{
  "n_layer": 12,
  "d_model": 192,
  "n_head": 6,
  "n_kv_head": 6,
  "head_dim": 32,
  "d_mlp": 960,
  "vocab_size": 2048,
  "activation": "tanh_gelu",
  "norm": "layernorm",
  "norm_place": "pre",
  "norm_eps": 1e-06,
  "positions": "learned",
  "qk_norm": true,
  "attn_scale": 0.177,
  "bias": "all",
  "tie_embeddings": true,
  "parallel_block": false,
  "init": "normal",
  "init_std_qkv": 0.0403,
  "init_std_o": 0.00823,
  "init_std_up": 0.0403,
  "init_std_down": 0.00368,
  "init_out_by_depth": true,
  "optimizer": "adamw",
  "lr": 0.00351,
  "lr_mult_up": 1.38,
  "beta1": 0.95,
  "beta2": 0.95,
  "lr_head": 0.00552,
  "grad_clip": 1.0,
  "warmup_steps": 406,
  "schedule": "wsd",
  "decay_fraction": 0.298,
  "decay_shape": "exp",
  "final_lr_fraction": 0.0,
  "batch_tokens": [32768, 65536, 131072, 262144],
  "seq_len": 512,
  "doc_mask": true,
  "train_tokens": 248400000,
  "steps": 2713,
  "dataset": "wikipedia_en"
}
Each number is 500 + 50 x the weight over its row's rms, rounded and kept within 0 to 999. Layers, rows and columns count from 0. Numbers have three digits each. The size before them is the row's rms in percent of the matrix's.

# up: layer 2 MLP up, 960x192, rms 0.133, rows 129-197, columns 96-191
# down: layer 2 MLP down (transposed), 960x192, rms 0.0736, rows 129-197, columns 96-191
up129 095:568423449473476515555469571600526509491437431578558407495509444479524397430444487584493476482527561511577468569568546554538474514599506522449548485443420529428540486540420524441553501526416510563573529523558402470501437446554514552458463483507535481554463579565548417552462492543519466525
down129 102:508462478506448490444441503495524508590413505501595452457423469548547563486492514430515539442427503519549589495430541511452502581502475495513555584523482465473515466466537493526513384498512462513469482506481501466517520407578495523496459607501474473505486450524499442490470488487690370380
up130 094:599470497433473563518460543552539479467445442520532494486484488568540403461440500544417548515517533564569448578571535567509458485610516544544511448494433490451512469540389521435511489508418472543527568524476490495497446417513491476504515526545547491544389539517527489565434553470568471445
down130 096:503553484517461523614415397502537471540522423477462478475467513530557477530500456488534468510481501537530434467637475493491521421549371532526471495516469545483536528482377467459468431510341407592482507519449447482528374519447480514593438475519478482519449577523480493482406432481422516483
up131 101:558508423542469566561479543607498493469443412527588414501501425570548386451440484527492514498521587527530463512531534556540482438595508513508545462485419561477522512537424503463558489494455516542578547514501487484508403406500510546503504566484584431591435589552500479438449506479536470566
down131 104:484420538436506465469443497478471477500537507525510472480564457436546491525596475501456483536416472481503448364642523458427491517431516507527454511465581474518588583505492547559499504554551487470444528593582426515582545481542536503441590512525467576482487430565481429515578462483479453445
up132 102:518508491541485506524470555597509554503449447540546464491476435502519415442455472564487482474554612507554404564554518576574460486535537517447485480515452483437545453557413518382476459521402464565520556532572485482516417460464466512456511560478540473548469488554513467519456545561528485555
down132 120:497529440504484456566554502430514473539439575508571511595418571549582488488458512561559516428556546509461450512575506534449456568444509543574501475467448477551512476464470529518372533497475515409439487403553562499451578544403490401517506482510517449553467575519473453581531446520609560482
up133 080:519483556485444525525531452504430487458484531546447526475495536505464492421451608451484572487486535509609493486525483532499489479623473522551572376513572435539434345543458442447539468546486456625578579542519438510529486491549425441512460531450590550475456505526554326499384452498509447499
down133 089:513463488479432560458554434485416469532549489533493545459461524487449461481525498552422484554413508538541397552480444529511555502596417567436465437463550500553445536516630405456459553507553490515435591465445594452446655521551484483519497519481546456540470482438490482498461480443529564467
up134 099:552489474512500536566486546569504509519441471510508486483483439592541404450429508554486496498483597543586470552492572554543434452622522580512485462383465542409538474499358528456526470515427501560524573524479422500529395462519487431442497525492579471539433538541536443487458510528535422534
down134 081:488501481565478447517551546528496470447516522503470520471462440577599503464546607494559470388521476578507465533607555512480412428537480554526537521445444542523587506456475521555592516550496495508520526529453463411509464475512544478451469539519631438508494537551536428546444509529483407517
up135 095:593517487505531522581471583568532514476427443512557443416516430521565417451406502541503499466513568500582454554528528566535464480575523493509545485453438492511509463534430566481494436562402478544514505578581488494535430439549519509469461503536534446557488524570491409526415466514559428508
down135 069:444489552545517460455539597514522522459451415457616521522451543513460482430483570556437611486431602460520534521578439578449480497537543576564464535453531583409482442472511619475520516474489505449529609483459515556535477469510504465474503507463522472536564469575494486519488452497465509471
up136 103:536470509499477531524501570566468499444396432549543471461493445551530388453424519542492494451515643511574443543493518578549456445593503528442496442444472517474554499495407586390512428489472482563555603532543449476515436419484519503486516544487522525561433533528514400513449519486562471500
down136 076:531479503538483537502494522365500597476615531482515536540513543412485386532544557430514461510461536502469423562462481549495491526488621444464494482529451549525420436516506467391513512436550383544522394524511498508545497482435493528425424471562448458420599526488448418506513505522469539536
up137 090:610469483520474541586478564588531491481444435536516467443412466535530401460416496536477539500534575532537516586574554573522482487549519547490520486457449518441499485536402569436521445555393452505504592542555450472544423428544464478452505498518509427531423502587517436538423491503547431483
down137 080:492508449568510525541478547460523444521531528591469571448386524519512505523542556474478470534512573551615457582447485534501488447471446507483484435475439541502590403433405481496527428552455471524533429529483450498517478515473526503419657492490493480400495625537555471479478564508515501562
up138 099:600471496505521496546478542575520494463420452534565435517502441519543393418453515555461496506519595519592455531559517560502466468580470571481567506466442497437535526511372570436525467536431500527572585485543448495566444429521489499452489500533530476539457541600543407566476477513588432522
down138 084:562550434514377491552528541478471480514460443472479461440444554445484531439482541536565490483483545506453518563614500469435468577584493563538540471406493558567519501514483478414540466594471509506509513554531575515383403440565502434462456525501521472494513593600532486544504531435511476466
up139 094:552499524525475542558510555536514532468418454596503443471483485501542432445422594483463539484510560544620451545489516581482467485573519550520537433490502519382502487556403515405548494483443481521545547474521448466535443465527531516439482522503509474513415594554522439507427481501544432508
down139 094:560542489492534469488494450461531480571518555492473453469521507523574463460525441431589537429537508604438519654533538527500547512509470545465479506574506460516509562433594484553476534446491383450524512506403507489455511482517470467536525559447498587513491543436528498492426440554497498588
up140 126:494547466582480485509554472558545543520492469496570421613435397452506447421418504486496503463470500487521454451503483543572488462482472500490478519432434438469467519539470600480444511532490528593482548471510559466479494512522425412538557556485491504560551501544531511523476460571515436454
down140 154:550507495616521504518512457595414482454424459556465476468461500514477420534496459455523536469503522503482482456540485489533529499538442498607582412554566587619494487492462622600490522545454488486477574490477560432458489494504538360482506597455459418596463552519476456520496401417510505563
up141 081:604450489504450527570499568565491490461422483520556459404476465529527393485407474523475492483567563524570447550531538588505460505571524555487565483472416529460515485517387552422517468553456471528583559567519452500518403445477524542498496513506527493515419563604538415567412531500588436536
down141 070:484545581523566554422453638562514544541455548490523600471381498524497435482481461519471426527445487481501471490541447495531508487503422650452584566447414568501505487488591538512506422587475508495533470462505548506476553419499463457530597594537536584500512512576485396543500604521611508506
up142 089:581496495508493546572482581585528484481440442525557444443506485500516391440428578535464530449502593514611456570582533597515472536577503512512550451502466490422495495535424534434527461548460461521544581536509495521508392400549501519434504523544505466541428571555491435492427443494551436545
down142 083:467433496377491431524576517492610530560536547520472508439524525487571559505503601480523462402521531489538582536599492507469415503435486523416546442500452495431514508472454560512496523523398481540516501570472478517525532437487523469459497466504510559483502511485498440584537419477472467421
up143 110:571435467499506547572461574558507504452442443591531409462493453532515428476446499528449493487470563522586375579584570559530449490590494551491516484478475510436521438620433543434524477486422490597577544511526447486471405453519487484473518501485531466551460561546510471527451428540525480561
down143 128:526496453488510526566483529451427522498482516575520533472558490521655453464531594546505563437552502653597487596534548566535411533521505497452548482451468502376523516446514478503455425492534414502565557533455449538494491477460445481487523484471585517552463524547510402460468517507474472501
up144 102:585473493469455558584496537543496474485419447524530460432487466504536410463437533531503590452502577544580429543571514590525468483574495589455560478490523513460522414539378500423523483529393499574556571530464446511524434432581490503454469558518534507577432565554507442525454455512556425508
down144 086:477553409554502524522533529513617517445473535551522428436540473472472451507438521516505609596446508479482540556479488449546542502577431495562549458502454562532412559440541482528592467459557493501431559517458531465523435459615488543468442548539486407463439506573503555459535558464548539434
up145 124:531496460494465513522360493576419489489427484633492481549381497526501508420504547533463606479560526519557557455534491502522494450644477480536483497501541533455492457529481535400474458541466477548583534574459488441423512461597413513540471523508536450566433494527557345521458537481457445568
down145 110:509453501538467511431524459531530594535494493555501522452540524436287487527478528469463445518510466455506522587457479462517515496593404497495417513486522534467507526597575534496533471505454475565505550475500497487483739509539481480491521516493449540548438474510486460559438589438483482501
up146 098:578465462488495530552527514555513567481379413530549416448487437537549443473454459483432497515468523512596421498526521554590463510582527532481483471436438530463502462532426509443539454485464485505556527513490464513529425410527502541473518554569549461560461531554493467499428487568509483539
down146 145:492521479543572442481536484418485420525499562480512536520399538543523591505539460499520560557459505447461601542530477491498475509477556520545407465448489474497575544448460523529501481494516495437399524474489538446447525568428596448529400471540599395500506494468472582447447416513529578624
up147 099:575489478478467558553451549560532469500431483549537439452500431525544406480462485543419527466517552501553482569517539596520467479580524512481588485453486476415512461530404574424511430521372480539500579538532479505505428435575507488443499513511525466542423524559492447530419432494575437563
down147 074:494443475583494498498402525566518478580426475482493541542487576542519433454548568487485565453539452520592455528502495496497484501532501512460588421497438550406483509456455528473582464563578473435601440566480451549427543488624454528491464562524600519592388509527510432561495521473490509522
up148 092:543482477524490534534495580597508497440450446533511492436489440516523383466416542549428556479543576506547448551558520549511487480561504565482553483455427487419525400531425558448548445531427469506565541521554501525535401443517494520526470519531516472553472565590506455556442486506566444534
down148 074:527517441542447587544484513575555459613478469539517604444440522509501521494478548489500478555506529496500509462589432508415544452519523561625490550430463486400458565507464503462549388523517477531575508525416517522543449444514574459520583513490531526538487529568446466518457505491514533470
up149 099:593458472491497511589448535566508483483443464532499449482506438510517437478420508553474482471551543503560464518578547547528487469568535531495522458479463485378549453540408550426554483526396469556588539559545445468508421455555499510457472504512597469565460492565509443532443437554558461533
down149 099:543445431472457524511393569530466571517514384533502481459476482483538471464609585540516432480459513553627541542512583517500424492513461529428546543549502507457627489472474501520463439503411376428441511484442516504471453392539491584511497496510477550449487489444539479520486520427461476510
up150 124:569456520558485477510507535483522475461382466492497390407568380599501476514527462418517615462436557510571507524504533503530400468530474503539470484591546516543566449521454446588475473520437488553473618522492506467553477494515457569552534482476574515570467553503496496536484521444543530442
down150 147:463454509442505485550455474471453478404494475521378526496496518500522537540554389446527511511428451539499463520619522531521502539564441511504521521560428475490396544479411463441423537525474496454465544495508492544495530617492518575514458445562531507588441429464469446456498392549453440413
up151 104:584465498512443526532470568575475476504404443545546433449427445510524432473447519551449490505508577502600460556532534567502480430600491514495488469449423516483535472554371547448512469558411459546567551540504412557486431444530513531457511511514515534560445542554533426538389484552516469530
down151 078:505424548507503530443537432476540451479521456497522423567427488523535525554411406441503493460514497512532443478437529530444518566500594516492441438552436559456516487501505475553554552559511470439415485527572543498459484501541377583471409556505604454562492422580559539606494608567519499472
up152 091:593456494480496545557505560547573503476417423530542441474482468538563394462420457536465527477480618521569449579569549566508467487592462561480499468446463521477524453514406523408497481553420493533550586533505454485508425445542509512449450516515540516518438531538497444544447479484549390505
down152 068:533435414540447476490486398494465447477514383537460480593481554465523499455495489470498490550518533538608424564585494467554427488485512581491450458571494440466518502415498461533504459548406500450438526495464491496523513439555482426592521459558604481564384551532528461524430453538528574456
up153 096:628508481513492552551478545567547477482424442502553478474478436541519393476459498532447542493491575510542485549565533572492451443578508548507534480474446491476530505494377567423510451530431488486484597507531490466548423454581453458471496563544520488543455526586475446549418487489547457538
down153 072:481489530496498414438500328540448467505532494432550495577512581470486447522539474505494523551507546532516534526480535559499581539433474466587469527639478583503500471539492512510527490434424500612553400500501466464436666496496429489489525543449419493527474469480578465571493524523527530371
up154 088:589473515495439540563512571552529518467446414535524455454513474498524425439414542527479483478553566529528460577576522545504488476580516558476522469436456478427473477537411533424527458555436485551531523538539512488501362431558491543443451507550541457545435559530507450523434438544530461472
down154 068:492547424495457472585463481533489516519479512486494403491414530551546532468583438514467535517483537526414523415439534569580465512459479480498505432552491491527584548560499477582540523398545428538432488437404477502458480448383539511435535481454400562478406499455503478498545575489608572577
up155 097:572495533497459591573451549619537486476420425511565455506520467555515384438473539573484505452516583502571409566569537542511459456557513521488517416505475530486510490517410512461486467567416489494520564529469448507510457438534460536518491500503504507513420526584515447562404486523549455531
down155 083:548470549497535438471509520480580405627478532448497496451429487595448478467481487541495455516515476528486457525526463520396501512479515462561536485447444456532554585521516647538598479445593429547447527495550500514464483505489487588526523487581483491534504453578479502484513551552517585498
up156 100:564471518448513571571525548531470508487451482550536472484492409541541409489444542485460534489519567526563460544556530539559437479583469565538481422433478508459554474493397521434546401520412478496509519521497411463545481347539548505446496521524526479555443528559544513523472482532602460522
down156 095:549472520558570548515457504496598467470454515513413448498437523542503502504415529511452488494550386585487589464527484534498560538449502535512452543564501537528499528470479573549627470570425475470555413438419536452463490452521494636458581567561443445503477567520510495484425447573493462575
up157 092:574502599447519577575457466559467448531462464507491540412559556560496401530484595463498506529512537488482496530562513578494473497554459476552575456489539491535438464511505470373432504466445494563555536579516457545547514483593539444453379471524451525475446496527563433445492435482537540495
down157 121:426449537542484502466440401534463537646486575476509589460475485502468438549637439509412446519442487476425480475480503525545428621530437531536526546532547519480607470508557502457559432499506520628489432516489550514487569461589463473420516419460464538434372525503478448475507453493569477545
up158 086:556487507488506541583538552586523513505446472528542482465476446496538400511404503560478536455550551537558483587567501568510474480597523529502525464415443523455548453557379563420579450576428480566583577536495475498503421446536516490470425553470534450570431572551482451543452490531536428529
down158 078:525508431624446557497411497483478525499449460596533449437382469513515436560540482478502401569540534503524589571482535530523485520512468533507559552450453510507594390498551522569588538548373480449491522557418506488514512467560481473457490509455475579421487521609532418499425468480505538479
up159 092:629502491501484566542519558541543490494431449520569477444432470528542429432416496569444506494515552523556476562566540530511482472608541547440549425472460511445542498556389550456551475524463512520550567510527476471481423428494521512441442470538522485582391527584516409535424478486552433521
down159 073:521459504423524491567457490476585502580537562509495533486431554562540475445512496586486563445480480499457532571570411547459480535560554588511520529364575497525487456500474607445470388552533499406589665513549547535527459540474511553478426534478504469517585524585483502471463518552523490551
up160 095:565467425515513549561504511592435464456421424505540459497460447508536422479443518531450488470475573502677466552570549533556493455532481524551591503521452476421525460527433584441520475469413513549518540473471468546487430458505526483428475507490560473579424545529492512502404461513533497516
down160 111:455442517529450540464449501463553487483518512581458506483517478406542470579545460569452519510476425552525408540472502407495508490491514513444498549516429501482500502523534594526500505567609431488472487456486450472465447490549533528462578517508471550531447566506493446614461494437508423373
up161 089:586504511479463558574483562594510517503436427539551495437453474524559392414422466521483488447530593507538486578544548588465455497599487545504528452477481514488424464522419555436517474531431482525523533508514466485529422452526461499454503521526532466560466530576529423520452465539552421509
down161 082:617471441468506475537511435516500487523517375550523420514440486575522484487528549573487400477571497564505569458568483589557509570463514593462499492499440556500495534480420399562592524526446491495477485532549504509448448440520498550489417488481537492482468531528545400483385613408481521466
up162 094:579476516478515536569504562552511466507438489546547487457488442521533408435459455554445497490528590486606478619522555577574492498570510583475525427461438559452517478466369529451529456517388501571536543534511450501496399428516436524491494542491510465541460553543517402543450459537586459560
down162 089:546514557499456499511525521538429563514501498527491581495412547562623396470489628482480462449527557569485516555537529533537431439511525579516596477498537520453521483474471529530542433569459479489512515544517481518521462472486424463491517507466545407489437538537578384477520452544528535484
up163 096:605491445509486543550454578554541496478426497587583442487466438526543415448416512561457528495473559525612476572541535603510449486606495556484516501455448491494555466538415541444523451531429469520555533552495431464535442411541504514472512541527508413534471525575524431489420499509532417512
down163 080:500548451419483527548425499513495501511468500515523441526528607530601457518455547426521516410445521543542528573493530636508508516495455459440451571441596499528507491500538431551484508498454321513437472520485467545456400506527462390445474491539482554392468490538534464498400469592497481391
up164 108:571477478501470519571511546567521509460423411496534515453479432507537407475437496538457521475531576553525476554556537589487439522630529557469535507466491530419512510511413549412529458539407478508574541499511438453521404412509518532473514539546512429548468515579491454582419466555578437547
down164 087:571497581521509539498417463510506487425543414365490574461465549508493485566523529391535579568486431480487449572443539510474513491485562544551564606498547503444526537528509482495486456479579496523473535545455491603486450490600519506473568524446481472431478475600542450547442518645481518482
up165 097:575458467498500531589489573574518488479448452524574486450495443541537385492423507563480522459445570534566469573568515555515478425601472561495504479473433515461510464539410538480515452575407481529546568518524441535525386409551529536441472525545529439565461548552504437514434467517541415545
down165 074:515548478525541491543517580505446528568522577500486407522492524484481457544513536590490480402478519544468553521519504511503519533535526468431617421498453581506501457446558398437498540610510399427479558520466506479448542478492597456489441554503490527602431525567474344495516641567523453479
up166 089:592472472521486554578499575563523499447430435536553483459504467516545421428411503540479509470531561522542523566538524577508468463561524546503487497487452474393542479530401515440517485500410471506583538500536442498521408470534515571448459528507504437492466555570484461572459465513550473546
down166 080:586543468478409619595422570519502431600479510425529545455509517581603441555446487510438506495475496519545536444491473546514422547547504536449549526468519526480577500468544477511550419436445439515489456514422470499514390459461611530531506551493512522519494456504526468559496507542609511569
up167 106:559469486518474608595493547610494532447442430538533433472498440502516393456382502565500494498473547502571451578548544590519456490606475497420522463503434512473551518502398523440523472507436483532528520526455494496529415451525531516461450517526453485579398526539501425571435501491576439525
down167 084:502547556516522540547550552515517556431477560480545500512619489471516431538486480446442566484401483526515507636484591450486511449536439505499398459514474457467485421501505535591528484500564513540523490460477442506497515564608449506503448564412471524618479561494536430577419532420532420537
up168 106:558493525460495534521421588571547523492413487560582472424513445541514405468387523580482551463530571540570419550511561568546452478563494519476552471462486505495498529522424520466525443545446481540520544519512478466499418415536484518443480544513546461589446530572476442513487460427562447530
down168 104:529500490594563526564540481550509579587532497523374420514457466480522455485544483440545476487594497495511474535592534481422521555575512468585512442521441573524537521473551523406456529529597457491594446497444508509477460467474409514506525520460502522477464502466479424519524615626415430423
up169 096:565485509511476555594472565591509511466437449551527472430457486512528413452374489550460510508514601528569509572555552599540442454604503529462560433470447483485528495531398550408546463560451479489529579525523446483487432427488504539503515527493512463540438530553516439509431475519571465546
down169 094:547512432496511498479488514589546476469463580523549412546529479464509496427457469556406517506472453524508395500488473528481565537519447555519492426523439492445571471547467477572612465470512460526560466549511463446508502413409526583517532503447456518527478545535539456559523507565507448500
up170 085:561477481511452508571499573569536511493413465546547476459488444548536396478447521562470494492526584510569453598542556572524411470595519550471549506439448519447515459517365545438534451506426486531581566528517445512541371452547527563437419508520494456540444537532514452505414461513559450539
down170 069:498494446463409563466482550484539447536542522469416551474358536572549508480503573540467551498350479503448512422551466610419522436556479532544598514460456514523549577445474526478518507623458427417471485405477515502512571469567490504473541503488536522483490512573422409445474479553598527518
up171 101:596484489431446570520439559601505465507414439536532446475525476538534355483372473528475529482529585511529483551572538561528477449556482568446512503454409519456537487483418557419526482532436478525525590529501464511511435459540470536449466544524547446518437510565562424528416559515581453505
down171 084:561529516510472519558572527544546427453525574503525531497534498465519497486435502444498482428486553491435481390500530388575536442451515459529471461493439543540456380486508547528533476471415480583552479487509610456382521549490498531453455445501480454558585538515518421377564596504510644470
up172 088:611512517482511533532474582564481477468428438539556460477494446518550422398422479542521537487544556525582436528590555556501445473563518565516539423452458478497515478548377555447505446544441505546551557485513432488492423452474503524503491534500488450546473501602559460507434515530571452568
down172 070:512490534460462500463485558480510391447497535538586522537541510495488472503498435557462524482506512559408457576570478547410523516519480534472508475527443569457576486500409436479506584578513511520471514515461576633540547573534530484498509532467426521553480479512471453590514417492520521503
up173 082:565468481540509556592493558580540514544441469530551459453480424498536406484402509539447517473554543530620479551536538581508487471593490531455496470483447472448557504524366547453538469490401485527543563502504469518522442434539518586398465550521551469548461528525514481566423466516510469534
down173 068:628401407488537502523538389505514461469539503501411511482416485533487517560537494456525509527472510543587533505534478499411537491478415422411498438516474516450534529506495524474572542548488450429525515489524517568506489505570590531433597511529460559500462581548479497425558512507422480502
up174 097:586483528481464546548485545575525478483412463547572400491501479541518396447441526578464524479544599503538506579567542615500481496598533486476558428447441498438559534550403531399538460540417486539545569547506505496502422404489495500476494532532518491569442541599568468495444483512532420521
down174 077:607450446383589497546518408463528475560416420448471456437336505572503407563473463497430539526482590506556613521563602543526436558466510529564548429413477581436535460489499487450531497588374459451479444482496536469478470488509561493488512502579516425568554569547475506537445515441545516521
up175 092:532497487476511522612494611550506482491428446554529455473563454574529368475432484466467515492544569514558406597559520619534473474569488536449571453485454497401512434537435473417527494537456505512515552572541446561531395421532566540427443488521559497520468584525531456550423406481571452527
down175 088:527527507475606465478493445509533466503538447466601533524486483469459542535477439419455561535460540454480522561588508463495453472504563463527561447530446480449520476528476429528588442604507515529476516550520485419510424407529547425530519571497571415605493476522554528386483527541446451444
up176 105:569498508474495500508513540571522466511461488554585429430462444490515439448382497539492517494549577541530475522571548581531430442568489497509537429500511502467532446556464566455568486513377475518535528480567450506492445472487475525436499516495537477551441501546489466594457482484491393546
down176 133:556478542511515499491468551504489527496483437586550548503439510513532415473522587475469432501601490495556492473576506538465523434534447590464586494479459573532451513448394558413486382532449515465479584483451484573531502456464399517535480476568494501511454445605495430504392501419457543514
up177 101:602493484494483540557480545604524463494441460516554500475461446522533373462429499514487530458506577528537509567538550556526477468566486569507549466434435542456543491493412535437525436541408495556523524493478511529508424447535497529428440538529521495574405556515538428523395484530588462494
down177 072:567433508569495530554488525537427477534511368531503418391444503453470467458548456599426513458508615518548442540561536514524517476555490435473522455556401480526426514518560583429521514487454410510572489548559565488504369513547528511467529516466556474504540484517554475587481470459491478508
up178 091:602509489472481534553459581540518494488408455563579476450556501559532429460426527544509491472465577507591440588554529525536453455599474562495540455441465457488547436522392546409554435576384492552558544508491470523543402449550488496452480513532485464552447577547512455508434503431556442482
down178 078:503520459551426539472537475532504547511406511432545449484453444561505535447464505397486561502540515548497482537420580505517588496486536488523609446518446545404558414505583531632577473455566596453487475552489464482442480444522568594489473509465569419494492511587569431489567463565489441545
up179 099:556463518433476559561454565554465465489391448559548442491510460490557356461432496548525522442483581537623478574600509586497483443578505513457510455465422483461519478503443582438502487570473468529513582509468502490512427421502489486471451484494503553564446574548478486500385459535544470527
down179 099:516470534567462613491458420441468508451464506534480463543562547486481454506575424574501417482518514515507545542474417529447453602581543522591484466481496409557553415431461537402560441399522433509622488480521548493617480522396486431527445463516440496498426492630548440522444554514409522541
up180 098:493546444551533619553531567511568541607513394487488507516516474567513297447447476506566455464571544515577477502596504526535451386503369528596532384507415509541476494531503494400474544533490524539476483591557456567542474513522524507528507542488534484523386531573519441514381470456551521426
down180 132:543531488496612546522541588433498520497489364495435518503531515516487425420551483517482482443571438541435470527510462521506469459516455494629470465540504480536505534506648506484488510425406507547402489489539450643583463501459629498451549514442482460586435472543495448432400582495566392432
up181 100:561485493507472523544470547567464485493426436543555458460477467586500431423377531517479542471548591521536465525570533601512461509581511517425529477473389542493515525494375540484566479532411466513557536564495486480482413388539496566499447524498533483531461541557479467548436497490504470514
down181 093:481401400477481509570465543505553413484394439503480512613443589465562512610553478547494424458428469492477509569490486637500408459480510481551552404567512504555510533477455543484379496449452441519483421562532565483479474465490483562457430479494533571496514569501458466538501461546466581488
up182 098:578500491474528570546464580561526493430414433529530476451504430525545405445383517569482488499516587519574455512528534523539508490598534503495498467475498500500487437530385517475497492499450479531547508564554472433483402416539463538470509516477599474576443596567491447582438476514530439502
down182 092:460544471481508530557444509538569451532514478542550527492565427512548443481423512461542527512423558560623372516557440464476521464538548555546522453480578513466428503438547465463585441525484489514563591521448390559463518494460463420487514592477479495537429509595422457484479507470458457494
up183 103:543531476512507531551455541554572513463435431518575490492495442487542404429443527583463523453512554536518481561506525596517458490572568575506524485485452489441540500535384542402532513519430488522530562526472511402482405456518468528486484565520558473573475549594500438535428507534588424590
down183 088:522527488475465544463525472493307535508466479440475393571494461495501515452546449520474553516528495555520496549488545643520500550418492488482534540481502498473468448532496536513528591373565422543481489515508471413559507568435421514590455510434540421470507501543550496418450485465507605534
up184 139:508522485492527478535510495534517549515499468473576466539490403414510484473409491561480517454459623527540487512554496474570478466526494491459592533454388489478483459537458550589455496558461507587515489507589529419541448554497406434501469559494540455565550494584529458582497446568516471421
down184 185:484537485585450598555541578569469538529470486545427500517486443499487510446421474540600426475480523435505514517586477438481360495521538446558513514542543482549373492511464518531456578567430462527433514487527550502387480495462551498530532443521550497509558542542490400355526497525558511504
up185 100:575519470525444542586489566557544549487404428491557499458479436515521423473433530593462468485549584531563476587592543526522445512584535545497490497456416527456515493539409538401521453541385512553518564487549488513494375447517485479496479553492530433550450552557516454569451482496529392488
down185 089:594420484509488486511525571489581357467424519435523529560487483547574506595456546503421552437531554455547576535410526459519578496505508581546474449462443554517473447484488570505549450594454438421428510530498551485453588525514546486456580493501471453507455612532511418497465541463506566356
up186 075:566608591432539610484551464479471510501477451490459567423474535523537456485493576491512555485479540525527471483526507538474469433510442517570555519456550485507453445497502490439483499596501506511508547578554505493592501542535383462521439477449555389467531458486480422456423450425457498527
down186 083:466508553332554576486417557425380503540521554500462550559503620502516456528517524560522488523381545507539514550497508480550461458531444461564458516521621474491512500497520514526449512446538510581467522527416535529496598578556362381538454444435528472462458441507490422486514510441458523424
up187 096:607510530495460558596519573544494528469447430518566490498510487523552409459409525526510486431502628543568460558553518631518464467572502544442524470441436503428515478523412532479524467536418479553492515500552489533490381448504488524447497499534521446540479573549514478506491441522527497531
down187 071:462494594528481468531471426406464478467534420476552491562425574514508544475482618480512482523526489487556583550488548502498490452483559582418534641497580483524571468515416528521469475578445425494433580465454440485585393540478443550511404492488553513476545461593564421499463555473474483524
up188 087:585454474494514527531464552553469484479461458541543468490480434545538403452408492556460509510507543498577468531563539557532485501603526588500490472439424504452496480561395539458551446551407461529545574544555439474519423421576515535454486516544571428601436514564508459505459476541547448491
down188 082:516491449543515476453485475530530478541446466509517471365362422622542506480540489499403450506475481528463468531461507505422463509475449530482502503525466546484511567524487502518511501566439437523522459532405523444518453492481554516508606634441494444457462537603482518523641446501512486537
up189 093:580464475489457573550483552546517493424428470553539474495514471522535373465399498542466514479525524529574452555549554578525449433619468541482544454465481515448526466509372538452518431552443464531509570536497464538547435432521508520470489501512526486551470510544550387570430485508562426480
down189 062:546486444448550485429496464489542471449482587541498507511484448514532561493475508415460530472438505468514645554536577535478464442490531554530481521424513492432532441525539561663519445542451578557593548525436484467414577497477483432488530543482478483470461596514523423575507457519426568529
up190 095:534515489503501571506423593588496552509431444528564451460516405523545440464401485502496511431529572545563465621550538571509493494593481513493525491485440496436489402542425602475566434511409501551583543566491484499566394417541516518473493491487517501532468509562471442559435440506527450577
down190 089:515568533517516463640481514519524495543583514561516517420412477508572376552472514487552504504543495506604511537471514558492416466537471546492493529509443465513571495438482544499486358565441493530519438463563559494447480493473483440532456556503481485484379526515490435577566502517580516486
up191 088:537528524507500537540532556566520516393404406538584478466560418548553456420444473531494533466589605589553451624521588549542447419548490486474534472495507441489568436506368495453514469534431507508511501539552433450530477440515471534519452531460564476552455566483542456473410432453486434510
down191 112:489512471479505465470387498517522476514534481576573379521586505478513509478558511506548483497475543506523453501472505481571599475544446462569591500516552433428495442549526534503525464497493424558537411556502440508511453387464480522495445444461523603531525451486532413504508537510445512573
up192 093:604462452486485541609479588574511524492442460521543464446454487541532447464414530502459494485518567531606430522560537570494444488591487532452554473439444546437549466527388537415510473519426456485569577536481474464519370457563472523453486520530503449550477516581550457587455456481522466568
down192 092:502530413484489525621431455544457596412471435490556520487402480471517495464468574552444484472448571542614447506566515468536516495552449517478470516501424400443528485524529485587574548618505445475519482487454432492514469440532483531529440554520534491566436411529515503539550484534368451484
up193 104:541505542500499526518543512519522500467319429493542435502534440520514416471429532498479546474547564543569457515541526553520451502596474495574525416499507457509506427568433449401535471531466515528512534537431436509525452446498481430470489566520522514632401557532497475570487452490542521549
down193 114:462481541593506480534492575507557480431517509504431439491519498466503503503590520419571476530623454480454467467496485458547430509567570495501494504556544476362555526516534429481447554547507456463516436463438485583490479487519560534590531505496582510600505552475524491548428424457393481515
up194 093:564491488467476527575483564577513524524425461538538423474489450503552395414429550552455567468501590491570496565598551560532460465598497542468545498489466528489515460520403548436500460544424486507554531508543464475496391483498507570484475558525518473590451566572534440537420432537566434500
down194 076:420535504533495533531394507551611493512589447540443440454460474448525417480456458610469468568475519471485412518612419502421525583482487493464625446491471552525475593483525502484432425538532474475570437459404514504434459552524510444545417532508491491496495512569514477512497506482535484483
up195 093:592507485496471550560478572545545499511410431530530447459480474541544402455434476530504474497479531513590446526568517565519451460599530539465513486464466498473497465574412534402550468527399472511573569563560414489515408439520523518443454560558513463563460532540516427524437436504511480548
down195 105:612561434518514497460377501462520485524474441491493495370499537594562442526529495565526623444471527518471546544506492513461495480525492551449600532505450476469537500467521445560564461554516441479474541497519459496617482404462499509517484558468560424451427423598506439484449534578581532500
up196 085:581479515481503474527489572507528510484402416550542470447466465504533399479424493568461517472495567504605447567564530593488482476592483566464554422438469522457537448500415529459537464550438467501547598544547487479522420460559503480489460509525538478545459485564542415530436479526534443499
down196 078:638510502489539529484526561527575457507465449510428534486429434516581428522498419566470478507523505485493572516469485443449529506546538597530539451458458544480493549461444541495414451530407486442524496508520506425494516466455545565460492499561538512552518527590461399544466555563530470488
up197 105:543463477486488542540511551570480549454407456534493465455469428510540376449416511523499468484494561525597407517537483564572443483588564512462481475425452520404484485551428528429492459518445453523546574562504466514520425464534500541462465571514546484552402532555513452543446525504546395547
down197 087:482498457633586505479575475464457494526458464505411496534446544627411454535456539463577518531527538471444488425593501542556556483486450540455557549575468568521451539467511502428471603411496554510487533457503491512470524412392492396599505526519439412502557487520450398522511406548491604497